config.yaml
n_layer: 16
d_model: 96
n_head: 2
n_kv_head: 2
head_dim: 32
d_mlp: 768
vocab_size: 2876
activation: "geglu"
norm: "rmsnorm"
norm_place: "pre"
norm_eps: 1e-06
positions: "learned"
qk_norm: true
attn_scale: 0.177
bias: "all"
tie_embeddings: true
parallel_block: false
init: "uniform"
init_std_qkv: 0.0518
init_std_o: 0.0
init_std_up: 0.0518
init_std_down: 0.0
optimizer: "muon"
lr: 0.00486
lr_mult_down: 0.7
beta1: 0.93
lr_head: 0.0159
grad_clip: 1.0
warmup_steps: 0
schedule: "cos"
final_lr_fraction: 0.1
batch_tokens: 32768
seq_len: 1024
doc_mask: false
train_tokens: 264800000
steps: 8082
dataset: "wikipedia_en"
Each number is 128 + 32 x the weight over its row's rms, rounded and kept within 0 to 255. Layers, rows and columns count from 0. The size above them is the row's rms in percent of the matrix's.

# layer 2 MLP down, 96x768, rms 0.132, rows 0-95, columns 192-255
size [ 94  99  96 105  96 103  93 105 105  96  96 100  98 102 103 100 106  98 109  97  91  99  94  99  96  98  90  93  96  99 101  98 107 101  94  99 113 102  94 102  87 102  98 103 102  91  99  98  97 102  92 107  98 109 104 109 103  93  96  99 107  93 100 100 106 100 103 100 118 104 108 100 100  94  98  98  96 109  99 100  97  85 106  98 100 101 110 100  94  96 102 105 104 109  99  89]
[[152 120 126 127 126 162 103 112  70 130 111 143 122 130 145  27 120 140 156 136  50 138 143 130 121 168 128  85 140 119  56 147  69 133  78 135 149 156  77  63 212 121  84 137  77  99 155 118 131 100  90  62 127  94 150 130  99 132  86 135 142  85 160  80]
 [157  74 103 127 118  80  86  87 149 133  76 145 127  94  99  48 153 138 166 157 167  62 169 106 136 190 185 124 116 130 147 188 107 168 160 136 152  97 148 133 117  94 144  88 115  98  83 118 132 152 183 137 125 135 122 101 125 134 105 146 214 147 148 158]
 [186 181 123 112 126 122 119 140 129  92 140 113 172 145 127 128 125 143 155 105 118 174  87 122 145 109 136 110 139 135 139 125 147 162  55 123 102 137 124  68 162 167 122 124 163  82 217  75  99 177 144 151 105  54 162 108 109  70 168 104  94 122  64 224]
 [170 101 120 139  97 161 139  97 126 127 177 121  83 147 130 204 134 130 119 115  72 108 119 119 120 121 122 121 116 136 146  63 179 166 179  76 126 133 134  58 167 158 161 117  86 165 151 150 108 145 113  86 115  86 163 126  89 123 138 149 163 122 115 178]
 [188 108 115 174 148 131 110 118 145 114 181 113 110  94 140  37  96 112 160 119  88  78  70 104 120 136  81 124 118 137 100  88  88 117  89 199  83 120 149 161 141 163 148 180 169 167  71 159 126 134 134 169 185 119 142 127 108 130 151 101 145  79  98 118]
 [ 62 158 171 111 110 108 128  54 156 166 128  89 153 151  97  92  82 125 128 150 147 120 128  63 142 116  88  83 154 120 144 211 147 112 104 146 177 109 126 115 109 164  78 134 121  97 166 142 139 216 104  99 127 137 102 175  80 107 124  88  60 132 132 146]
 [153  97 123 164 143 114 108 136 146 186 144 121  77  92  95 130 134 166 108  97 104 105 112 112 103 124 102 108 141 153 180 139 153 177 144 117 137 132 130 177 116 173 125  93 104 124 197 140 102 114 103 230 118 143 102 217 124  92 144 121  61 124 142 102]
 [119 192 131 170 122 143  99 136 160 106 138 128 155 165  75 148 157 126 168 138 148 109 158 134 146 121  80 112 127 117 143  78 227 143 180  74 106 100 134  58 112  63 125 164 140 122 118 154 141 151 135 120 177 102 121  92 129 123 102 146 174 100 137  79]
 [179 188 129 136 122 109 103 203 120  83 139 113 115 149 139 110  67 157 103 163 192 176 155 111 113 121 107 126 129 154 102 186  99 122 107 136 113 118 134  66 110 154 127 146 193 156 166  99 120 150 105 120 140  66 149 102 110 143 213 131 177 121 137 110]
 [114  93 111 141 132 149 108 149 104 181 179 135 118 137 136 144 131 140 108 125  77 152 108 132 130 153 145 119  71 132 101 122 150 156 102 163  75 168 142 130 111  54 163 142 130 161 112 127 130  99  75 123  82 128 117 148 122 111  77 162 116 130  99  98]
 [136 151  69  99 157 174 163 202 162 110 169  90 117  83 145  86 119 136 130 129 114  88 152 128 144  79  79 111 118 119 234 161 126 158 151 106 126 110  83 115  89 144 113  75 138 104 120 133  94  83 132 154 137 166 170  84 119 107 162  87 114 120 122  65]
 [ 99 158  81 100  75 135 152 217 141 134  70 146 109 104  85 115 100 119 145 177 154 131 107 129 115  70 111 137  75 126 141 129  78  96 141 101  91  78 147 141  89 117 136 138 126  99  91 148 110 150 101 105 142 120 132 147 216 127 121 137  30 134 126  71]
 [143 107 176 149 134 166 112 172 153 143 136 121 151 187 127 111 131  96  90 104 146 191 123 150 126  95 147 132 149 139 105 173 101 140  55 105 114 135  82 127 119  35 184 131  98  88 129 118 173 144 153 105 161 124 112 164  82 126 123 163 130 118 133 113]
 [121 143 177 153 131 158 143  32 137 176  84 165 118  20  98 173  86 105 120 141  92 121 113 114 124 156 141  98 123 124 128  89  98  98 147 110 157 120 141 183 143  96  93 117 169 106 112 159 149 112 127  94 136  54 154 171 140 100 172 116 123 110 120 167]
 [ 84 158 118  81 175 151 142 147 120 132 139 112 137 114 115 118 119 101 122 103  98 128 167 116 161  80 142 112 129 126 102 102  81 144 120 154 115 125 145 165 150 153 134 116 143 194 108 148  93 148 105 102 122 171 102 102 180 116  72  99 125 136 110  89]
 [108 177 128 122 124  70 149 104 132 172 155 120 138 189 121 123 154 100 136 148 102  99 164 126 138  88 147 156  93 104 110 127 186 139 100  95 155 113 100  48 128  64 104 182  65 110  95 131 117 193 156 162 155 136 146  58 113 198 106  96 146 148 126 133]
 [118 173 149 163 125 132 110 149  79  89  94 129 157 159 118  65  91 171 162 150  73 115 162 158 131 155 180 151 136 128  30 132  31 121 112 149 153 165  95 163 107 112 147 150 124 185  94 189 136 197 103 158 131 175 168  94  82 146 150 148 140 107 129 125]
 [ 94  60 127 120 133 139 101 162 143 155 117  97 146 158 141  99 129 143 184  95 139 135 115 141 147 106 189 144 144 121 141 114  94 139  88 146 171 131 102 140 122 183 119 128  77  90  43 158 153 130 166 124 145 153 126 110 101 123  98 152 134 115 124 138]
 [145 134 112 161 174 117 135 101 233  88 186 168 146 122 127 150 137 191 134 196 113 145  84 157 150 131 119  95 115 146 178  62 202 165 140 108 113 150 106 136 178 148 124 131  77  97 135 134 124  73 150 174 115 169  87 162 102 111 162 109 152 137 109 173]
 [ 79 180  64  62 127 134  92  66 177 197 161 146 147 132 130 118 135 116 158 108 110 111 118 113 132 107 139 155 121 124 105  88 128 121 138 142 139 138 117 136 199 100 100 120 148 150 122 113 131 131 142 151 120 166 152 174  94 104  71 125 111 131 103  86]
 [175 156  97 171 112 110 125 110 117 138  25 136 128 138 133  97 165 183  99 136 117 123  96 123 112 159 133 155  91 137  80 140 119 138 106 154 130 106 144  98  99 155 122  92  58 103 120 151 138 132 162 150 125 125  43 171 203 153 115 115 112 136 136 165]
 [114 103 133 124 145 145 117 216 120  65 105 126 155 119 121  91 125  71 100 116 178 146 146 109 163 184 144 111 114 141 169 129 162 153 116  82 101 128 188 164 118 139 137 170  92  52  89 142 134 103 130 104  90 152 170 154 120 104 151 163 100 132 118  60]
 [117 168 125 107  91 139 131 122 107 148 125 116 102  85 106  88  99 176 190 175  96 153 117 158 102  73 159 118 123 144  23 137 105 131 114 159 113 135 138 201 142 103 163 166 179 189 130  90  80 151 104 108 129 142 178 109  95 164 135  91  69 128 135 150]
 [148  12 119 159 113 161  69  49 136 173 174 130 139 139  91 125 169  99 151 101 118 164 152 112 104 118 110 103 110 136 162  76  88 127 121 131 125 157 138 127 118  53 112 102 169 157 167 170 118  99 162 101 138 109 205 140  92 136 150 110 133 116 138 143]
 [126 133 128 136 135 127 139 195 125 138 181 162  87 129 130 120 151  85  25 115 111 174 137 147  99 158 167 147 121 118 139 127  81 144 113 161 130 154 164 182 132  28 158 116 120 138  91 101 133 119 113 110  93 137 183  87 136 115 147 161 155 158 127 217]
 [ 90 158 126 166 131 110 138 236 161 125 142 128 147  79 104 132 101 142 114 146 180 135  63 133 125 141 126 116  92 128  93 131 119 169 168 206 139 134 115 117 169 117 196 201 134 154  84 125 116 127 122 152 124 150 163 156  64 101 129 186 122  89 132 210]
 [134 152 182 146 134 104 142  99  84  94  91 177 101 182 154  77 130  84 124 115 130 139 124 142 132 106  97 154 189  91  90 112 101 151 181 110 113 128 151 149 116 121 113 129  79 181 111 133 136  93  90 203  96 150 129 147 127 206 113 163  87 169 109  93]
 [187 106  99 164 129 153 156  68 145 146 100  91 110 125 152 162 124  91 115  94 129  21 100 107 130 143 125 105 165 123 102 117  90 129 173 106 152 121 121 160  73 194 157 108  46 169  98 137 129 200 102 122 149 126  93 146 104 134 204 106 147 151 124 125]
 [174 138 156 133 106 167  96 151 156  78 113  97 139 116 149 101  91 137 118 189  85 140  95 153  92 118 102 114 133 103 118 145  56 133 179 145 149 139 113 134 138 123 183 107 147  86 142 152 148 135 135 104 120 118  77  68 184 117 157  56 128 100 142  89]
 [170 151 126 149  96  29 114 127 136 117 131 118 137 140 156 101 155 147 116 130 125 121 164 115 117 160 132 143 149 121 189 109 160  50 139  91 130 150 156 117 161 110  96 123  89 109 174 147 140  97 137  99 137 118 150 105 114 110  87 112 183 130 151 138]
 [ 72 184 115  51 112 184 125 142 171 124  98 158 122 112 110 114 128 195 175 107 137 117 188 122 161  63 113 113 146 137 152 101 148 122 126  92 100 150  79 138 163  87 116 109 202  99 104  61 110 140 109 111 157 125 129 124 138 121 130  75 113 142 122 126]
 [116 147 102 100 119 171 151  49 127 149 169 118 128 168 130 156 137 110 113 131 136 180 104 101 113 149 157 108 150 152 126 146 191 123 176  53  92 104 104  54 163 133 162 112 175 199  81 133 121 196 111 107 116 155 144 118 111 133 123 144 128 118 122 137]
 [158  85  74 146 156  89 102 172 156 158 153 137 131 130  98 127 109 121 120 158 125 100 107 138 112 159 110 133 104 140 179 110 211 101 149 113 152 128 111 112 106 163 133 105 124 134  78 125 114 137 111 130 106 106  90 143 101 124 103 152 113  98  87 112]
 [177 176 111 131 120 122  97 155 142 135 211  88 134 179 136 145  98 172 113 153 167 112 141  96 126 115 110 148  93 159  96  92 160 102 112 114 152 125 107 145 144 103 160 116  97 141 166 139 107 123 108  86 129 130  67 104 152 180  88 142 161 147 133 168]
 [176 126  76 154  99 124 123 229 137 191 171 137 140 109 104  60 100 100 166 182  78  41 132 117 126  91 141 114 102 117  61 152 139 150 118 128 118 120 135 145 127 168 128 103 109  79 137 114 134 135 116 123 135 102 161 142 119  98 179 112 138 132 103 113]
 [111  97 183  98 122 112 118  80 161 145  96 153 151 122 156 126 146 132 150 139  95  84  73 124  95 145 126 139 116 169  80 121 176 108 190  92 116 152  95  98 147 107  56 164 159 102  10 143 150 133  97 120 179 138 101 166  80 172 184 107 154 138 119  83]
 [ 75 102 155 120 116 172 106 242 197 145 168 138 142 110  94 187 128 154 101 115 124 135 141 127 124 108 136 131  84 163  83  89 132 113  85 133  75 113 158 127 140 119 132 175 125 153 101 135 167 100 156 136 150  86 121  96 147 139 129 117 131 121 171 115]
 [ 51 177 142 150 152 124 102 189 102 162 125 161 156 133  94 114 110 142 105 178 104  84  94 168 117 119 122 102 101 141 185 139 169 139 119 181 172 111 196 146 167 100 122 223  92 105 156 147 146 201 144 180 118 159 126 138 187 143  74  85 102 141 169 171]
 [210 141  93 162 140  78 164 178 168 197  71 143 153  77 146 109 143  66 124 158 136 125  92 129 148 148  96 116 107 110 112 106  98 156  66 160  54 111 108 205  79 146 157 157 129 131 168 129 104 120 119 144 120 180 150 115 185 138 101 123 115 111 112 158]
 [136 123 120  63 122 149 126 108 134 142 128 147 126 141 152  83 127 119 119 163 106 147 191  84 155 178 135 136  81  96 123 140 152 139  73 132 117 119  88  98 156 119  91 170  80 162 186 125 140 124 177 133 123 111 106 138 143 136 148 167 135 118  82 166]
 [104 125  67 119 128 147  94 115  99 148 127 116 156 120 188 122 111 153  83  98 144 139 151 130 119 124  93  88 116 107  96 135  93 165  83 109 139 120 103 134 108  81  98  85  94 178  91 133 100 134  97 172 122  27 101  34 152 125 113  92 193 114 134  83]
 [136 124 137 120 142 104 121 107 159 203 171 151 116 133 170 144  95 111 100 128 108  77 176 118 125 137 119  99 127 158 128 124 146 147 134 112 116 112  97 125 115 146  75 107 181  78  93 138 172 104 135  92 119 131 136 216 177 134 131  80 161 112 164  87]
 [201  87 136 105 122 124 132 218 144 172 149 121 220 122 143 113 127  92 125 137 160  89 212 108 119 153 122 134 122 163  95 100 104 134 138  87 151 148 146 125 100 141 139 119 167  79  55 130 181 136 179 134 121  26 184  99 113 137 170  96 142 143 126 144]
 [123 146 155  73 102 114  74 122 143 104  83 111 141 107 152 161 152 124 137 135 141 103 133  98 138 117 131 127 103 146 100 151 195 135 187 131 132 131 166  71  83 132 132 140 112  74 108 145 123 129 112 173 173 110  64 135 102 149 127 104 154 120 145  75]
 [114 179 171 116 112  95 136  94 119  95 154 135  98 108 134 185 110  70 136 168 129 141 143 121 149 105 148 126  99 135 227  67  84 107 150 183  85 162 137  96 121 169 104 106 122 109 150 133 156  84 139 119 132 120 178 194 210 104 107  88 159  98 171 110]
 [138  59 115 128 123 178  86 103 113 176 145 127 145 115 162 163  98 128 106 105 142 163 125 103 134 116 135 129 103 141 131 156 179 149 137 108 124 117 202 159 117 107 160  87 141 131  73 149 131 180 145 169  96  97  77 140 147 139 192  99 127 133  86  50]
 [ 91  53 132 121 157 112 123 172 134 162 124 188 155 120 108 139 139 146 137  79 114 115 149 111 153 119 157 103 147 113 166 202 132 135 108  80 107 143 130 136  72 115  94 107 118  50 115 110 157 212  73 125 141 143 126 114 171 141  88 100 175 138 133 156]
 [121 100 123  88 154 105 148 138  95 184 117  98 135 107 108 125 139 108 127 102  78 125 191 185 124 133  74 111 128 150  77 113 112 126  94 173 105 115 136  85 164  79 107 160 188 131 134 111  90 113 155 157 116  97 130 150  86 119 192  57 151  96 120 135]
 [ 86  91 128 150 120 142  98  75  92 156  96  93 139 107 153  62  55 139 122  99 111 142 127 153 147  88 137 113 144 177 132 105  94 151 192 119  53  64 104 117 146  72 117  97 200 147 165 146 132 188 135 167 136 121 129 151 110 183 116 107 133 114 111  59]
 [127 145 145 138 134 116 100 230 153 170 114 126 136 201  97 141  90  91 121 165 114  80 104  94 120 127 150 150 153 128  79 100 156 118  71 144 116 101 166 110 116 127 141 131 113  93 119 134 163 133 122 132 148 118 167 136 134 151 134  83 133 135 123 119]
 [168 149 173  99 121 121 157  83 103 127 175 128 128 170 143 138 123  74 153 164  81 140  75 152 144 138  95 128 159 127 127 148 137 128 141 138 101 103 183 108 147 130  97 105 156 141 162 122 142 139 147 129 115 146 158 119 129 102 168 104 142 106 120 140]
 [178 136 161 114 112 165 111  74 115 101 118 116 126 119 138  80 143 104 169 175 109 102  45  84  99 153 166 119 119 124 146  85 145 139  72 123 103 150 103  88 138 137 194 145  74 105 122 118 139  98 140 114 146  84 118  81 157 149  65 123 165 123 129  86]
 [112 149 121 134 131 166 101  81 137  90 144 132 124 161 180 152 158  59 126 101  94 157 171 125 123 115 121 139 168 137 157 196  99 156 124  92 136 110 122  77 125 123 140  78 188 132 118 110 145 134 110 117 151 102 127  84 151  72 156  71 168 123 123  88]
 [ 65 101 138 137 136 129 116 181 142 141  98 127 124  57 131 121 143 197 138  85 164 133 139 128 119 140 155 150  77 141 179 196 126 113 183 175 198 205 122 156  90 104 180  97 201  68  91 160 111 110  61 131 125 113 157  75 108 147 190 168 146 139 135  81]
 [120 122  96  47 140 122 132 125 122 102  34 115 104 146 136 131 134 148 137 195  16 135 119  97 136 117 130 137 103 124 169 131  94 106 165 157 109 132 157  67 127 100 165 142 106 132 158  94  96 148 121  94 108 141 132 199 204 172 130 116  80 119 128 149]
 [134 154 164 139 119 144 131  98 159 138 170 147  82 125 118 149 139 142 131 171 111 165 168 134 140 118 118 134 109 126 101 102 100 112  86 118 119 125 151 192 123 134 109 102  82 148 103 177 153  95 130 143 125 128 123 112 147  99  98 156 146 140 118 203]
 [ 94 147 153 117 131 152 116 113  95 159  82 141 127  88 136 127 124 100 144 142 145 111 134 143 138 120 126 105 102 122 104 115  88 157 103 136 188 127 161  93 181 146 192 158 129  73 104 146 128  86 165 137 114 116 116 129 255 102 171 121 139 107 161  77]
 [180 118 109  99 163 147 124 160 134 125  90 133 226 160 106 158 150  99 101 132 137  89 181 147 132 156 135  85 169 129 157 149 168 145 160 160 135 151 155 157 122 111  91  74 114 204 136 126 116 153 168 150 117 176 195 154 131 140 131 111 144 115 111  88]
 [136 126 119  66 127 113 152  77 137 141  62 120 152 104 135  85 152 132 172 102 137 106 134 134 147 138 128 123  93  83 136 134 132 119 114 150 151 153 233 101  95 112 106 108 159 110 104 120 102 127 115 142 171  90 162 183 122 179 135 104  87 132  95 160]
 [119 183 161 170 144 149 102   0 155 127 132 112 131 174 141 113 106  38 107 160 133 196 132 134 118  84 115 114 145 181 148 155 116 135  72  45  87 150 143 164 131 153 135 135 141 116 155 169 130 156 148 182 117 139 127 151 194  95 138 127 191 119 124 149]
 [129 154 152 125 113 142 153 157 112 204 164 122 143  60 135 126 142 156 121  97 163 166  61 122 133 141 164 118 133 135 115 157 140 101 241 120 203 155 130 153 110 177 168 132 113 116 112 145 141 118 139 141 138 102  76 154 126 140  93 172 122 128 148 125]
 [124 150 211 166 112  78  95 143 138 139 177 128 130 139 164 157 157 174 134 114 170 161  91 112 103 158 116 142 174 145 105 109 156 120 166 154 195 181 139 159 108  85 156 137 122 144 127 163 129  33 143  86  99 158 108 143 122 119 117 110 116 147 154 127]
 [ 34 148 137 102 120 154 124 164  76 174 184 110 120 119 125 105  99 109 186  94 150  83 153 154 124 133 196 120 138 126 110 166 137 143 169 150 155 109 101 136 120 127 176 141 153 134 100 111 153 170 134 123 103 118 170  34 125 132  82 152 107 107 133 165]
 [119  81 123  86 121 117 178 130 172 116 175 138 111 160 137 174 139 160 132 113 160 113 142 121 168 117 156 160 165 106 121 140  99 113 157 134 113 111  80 133 144 166  78 100 125 213 183  86 106 134 155  95 116 202 137 120  86 114 153 129 164 116 128 113]
 [ 91 154 154 103 164 186 153  16 172 157 103 129 143 124 142 133 143 117 168 122 138 131 120 137 143 114 158 123 135 100 205 113  96 149 106 155 102 111 149 121  89 131 134 126  74 101  92 129 123 147 159 135 124 115 105 139 134 136 143  82 128 128 139 111]
 [171 108 118 153 130 145 151 149 111 152  77 115 140 107  95 119 146  68 137 152  86 156 147 124 145 120  85 156  96 102 152 180 142 147 156 106 138 159 206 227  65  95 122  61 135  94 209 118 116 144 163 112 144  93 129 139 141 142 140 115 145 146 144 172]
 [116  88 130  77 115 155 100  76 166 140  82 130 152 183 186  92 137  54 148 156  90 108 101 152 126 137 155  90 103 148 151 133 152 134 133 120 170 128  95 117 135 154 173 141 143  56 120 143 175  57 133 118 127  97 120 120 154 120 130  96 136 121 101 108]
 [174 123 101 155 122 129 130 106 120 102 227 100 180 139  93 168 141 105 118 119 203 120 170 156 119 148 108  98 119 163 138 124 133 137 132 118 121 146 152  54  89 139 142  97  53 186 141 155 123 137 110 151 128 185 113 133  83 101 135 108 129 154 124 220]
 [129 162 141 151 146 136 111 107 130 150 198 158 141 118 117 171 127 172  93 138 124 176 105 130 151  96 177 126 146 110 101 123 153 147 187 138 158 160 134 122 122  75 138 155 166 203 142 134 135 108 104 152  82 128 128  76  73 115 134 159  73 132 153 221]
 [ 85  58 121  68 159 114 156 166 166 161 153 120 146 162 153 200 162  59 138 126 125 151  73 143 121 177 149 149  84 122  51 117  80 137 136 134 191 140 111 125 209 167 128 152 133 166 116 138 106 118 168 136 138 154  89 101 112 101 125 168  83 129 120 166]
 [168 128 157 108 150  92 118  97 110 121 146 134 121 117 102  68 160 151 147  91 181  98 137 128 152 111 146 136 126 151 146 134 157 120 108 160 173  99  63 145 146  92 139 138 132  94 112 166 109  76 168 117 146 101 190 149 154 144 133 114 104 117 167 123]
 [138 217 120 128 183 149 173 126  99  90  63  97  98 139 142  62 148  82 129 130 121 172 124 100 139 124  93 147 109  84 147 104 148 117 117  76  92 126 110  93 107 175 138 114 104 140 159 113 120  69 140  89 159 116 114 134  97 157 113 136  90 162 116 116]
 [120 133 143 129  67 130  97 147 145 117 143  97 111 128 152  80 125  97  88  84  53 176 139 140 140 155 101 149  70 113 166 157 117  90  73 124  81 141 172 139 164 124 137 175 147 145 110 127 113 131 120 149 152 141 102  78 118 128 164 145 135 128 135 107]
 [ 75 153 109 175 142 144 139 101 141 147 196  92 104 139 138 177 130 116 110 117  37 190 162 115 135  84  76 174  90 132 144 172 121 139 177 125 102  86 168 101  61  82  39 101 108 192 182 133 119 138 111 118 122 143 144 152 159  92 110 188 151 153 168 116]
 [137  59 155  94 138 170 150  71  93 129  88  89  69 204 153 156 151  63 138 118 160 219  89  93 156 115 126  84 155 113  86 124  98 129 158 120 111 168 119 154 156 148 148 165  88  92 151 123 132 127  85  95 108 173 142  81  94 138  91 185  84 132 159 100]
 [ 92 130 138 168 123 133  96  75 130 182 113 178 118 115 149 123 129  98 169 128 118 137 150 151 117 101 101 161 132 132 116 156 135 126  97 139 106 142 147  77 139 152 183 117 173 156 187 151 101 145 120 159 115 155  99 107 181 100 123 125  92 132 118 137]
 [154 130  99 144 145 130 115 141  91 126 129 110 115  86 164 191 120 178 137  68 102  54 124 151 119 110 100  82 149 148 194 103 157 129  96 149 127 168  66 174 129 148  82  84 117 128 140 129  93 104  96 109 127 122 121 154  83 113 113  97 162 126 118  82]
 [109 163 136  65 133 141  92 149  99 148  90 135 133 119 118 102 110 121 147 136  98  43 161 113  86 155 142 136 114 108 166 120 102 102 109 153  89 106  71 106 111 113 145 168 127 139  83 111 154 107 133 116 123  92  90  83 161 133 152 103 129  89 123 152]
 [119 128 133 106 148 133 128 124 181 140 149 106 119  88 199 179 161 255 109 124 170 151 130 111 136  97 159 149 103 117 167 163 144 117 222 116  84 121 101 112 106 182  44 115 125 100 204  97 132 115 152 126 105 116 129 108  55 121 108  95  94 118 118 136]
 [146 179 135 116 119 126 167 140 144 170 125 116 181 113 152 114 114 134 127 137  85 105 115  85 126 138 179 145  92 119 117  97 151 104 112 122 120 134  98 125  89 160 117 152 121  99 117 112 142 153 131  97 108 106  76  91 170 151 140 116 125 161  86 114]
 [141 160 125 148 122  78  93  26 100 121 140 107 145 166 119 101 168 105 168 132 123 119 142 107 118 164  96 137 172 101 114 170 173  85  83 128  46  84 181 133 105  91 101 154  71 187 100 112 126 171  92 119  95 127 109 199 120 147 121 135 132 124  90 123]
 [167 133 138 124 173 129 197 124 142  97 134 154 105  93 110 216 134 202 147 167  86 149 162 136 129 135 119 120 164 122 150  68 144 116 197 116 135 132 105 166 131 120 120 127 165 107 161 137 132 102 153 106 113 134 106 120  64 119  68 142 112 138 156 171]
 [178  71 140 212 129  96 101 222 132 173 174 134 101 109 134 156  97 101 156 138 108 126  94 127 125 166 100 134 111 141 103 108 167  94 164 145 133  96 111  79 154 145 103  96 198 139  84 144 114 110 103 115 110 111 117  68  56  97 183 143 149 124 152 115]
 [113 137 166 111 137 132 150 141 164  73 129 127 158 187 123 126 124 108 126  93 152 105 150  82 122 124 120 134 201 165 154 191 192 111 155 159 179 140 133 176 151 130 118 115 138  64 107 108 143 143 150 123  98 122 145 120 104  72 183 154  95 139 139 136]
 [130 100  71 132  88 124 168 164 152 138 174 102 154 155 130 115 165 153 136 132 126 226 141  80 105 122 115 126 143 134 117 142 165 121 145  86  60 146 111 184 162 100 107 106 126 126  48  69  98 161 144 134 116 132 155  80 146 115 154 138 126 120 131 123]
 [156 158 170  81 122 166 151 152 168  94  73 118 114 153 113 188 113 161 148 147 156 202 147 112 121 146  96 120 146 126 133 131 158 119 114 136 125 146  95 101 192 175 104 120 143 137  50 173 150 152 123 109 145 125 149 179 102 109  66 149 162 134 167  75]
 [140 184 165 107 119 122 135 165  85 148 116 114 135 149  88 135  94 178 145 114 158  75  79 132 110 108 119 129 139 140 178 130 191 104 125 162 125 106 155 135 131 160 159 152 152 186 101 143  87 159  56 130 126 154 132 155 103 128  58 129 145 110 130 103]
 [141 121 119  68 167 150 140 137 131 148 149 163 109  97 139 143 110  33 171 154 150 145 135 118 127  89 119 106  99  83 144 122 188 171 153 127 150 126  68 127 106 187 143 171  83 116 200 127 159 100 161 159 115 181 114  20 142 186 112 113  90 121 113 168]
 [ 65 192 128  62 148  98 128 111 157 166 102 129 131 120 142 135 152 146 120 129  87 113 136 119 113 163 112 136  93 119 203  78 158 133 155 107 129 130 131 103 158 136 104 119 100 127 146 141  93 114 110 101 111 108  67 124 170 141 129 122 126 141  71  66]
 [131  77 165 160 149  98 105  97 138 166 189 144 153  77 172 129 117 142 142 141 120  73 139 154 132 147 108 106 106 147 105 100  25 205 130 125  71  95 153 148 106 119  55 113 110 100  30 144 171 152 140 151 181  90 135 147 163  90 168 116 173 125 113 136]
 [ 90 144 122 182 119 105 110 156 122 118 114 120 122 130 194  98  60  55 100 115 102 122  89 131 150 131 155 185 159 136  60 143 147  93 111 159 145 113 153 140 153 128 128  64 113 211  98 154 135 183 159 121 140 169  64  95 174 161 118 125 190 112 122  53]
 [164 169 106 115 111 182 150  74  97  89 130 107 127  58 115 116 115 207 145 141 114 138 119 117 143 104 165 118 138  98 188  74 206 132 225 123 108 171 112 162 157 144 174 178  99 147  27 141 129 133 125 135 141 129 181 106 135 123 121 119 131 142 163 107]
 [141 179 159 118 110 129  83 138 199 163 119 111 105 157 137 148 163 106 128  94 138 108 179 126 103 176 139 132 115 171 156  88 139 118 124 117 142 140 152 163 233 105 180 161 105 114 134 133 145 104 124 115 144  96 109  31 201 137 105 152 106 127 136 108]
 [102 134 113 158 151  93  99 166 146  88  95 159 122  53 122 169 109 149  96  78  99 140 170 114  77 153 114 116 114 128 204 151 164 133 179  88 101 142  95 163  81 166  72 129 119 144 173 103 116 103 136 137 120  89 123  79  91 109 110 165 110 150 123 118]
 [115 143 138 113 130  98 132 146 157 107 118 118 135  26 115 109 105 138  88 131  65 206  83 137 127 171 105 130 136 130  61 134  83 128 116 189  95 154 143 103 121  92  73  96 148 136 223 126 133  85 142 116 136 148 191 112 226  79 111 194  84 126 119 119]
 [102  68 111 149 141 131 158 102  78 180 159 151  83 155 103 106 135 113  93 108 117 148 157 111 158 126 123 133  81  98  56 152  15 131  82 107 169 141 119 190 145 155  81 128  96 141 202 122 133 127 176 154 134 170 179  59 182  89 152 102 153 109 140  79]]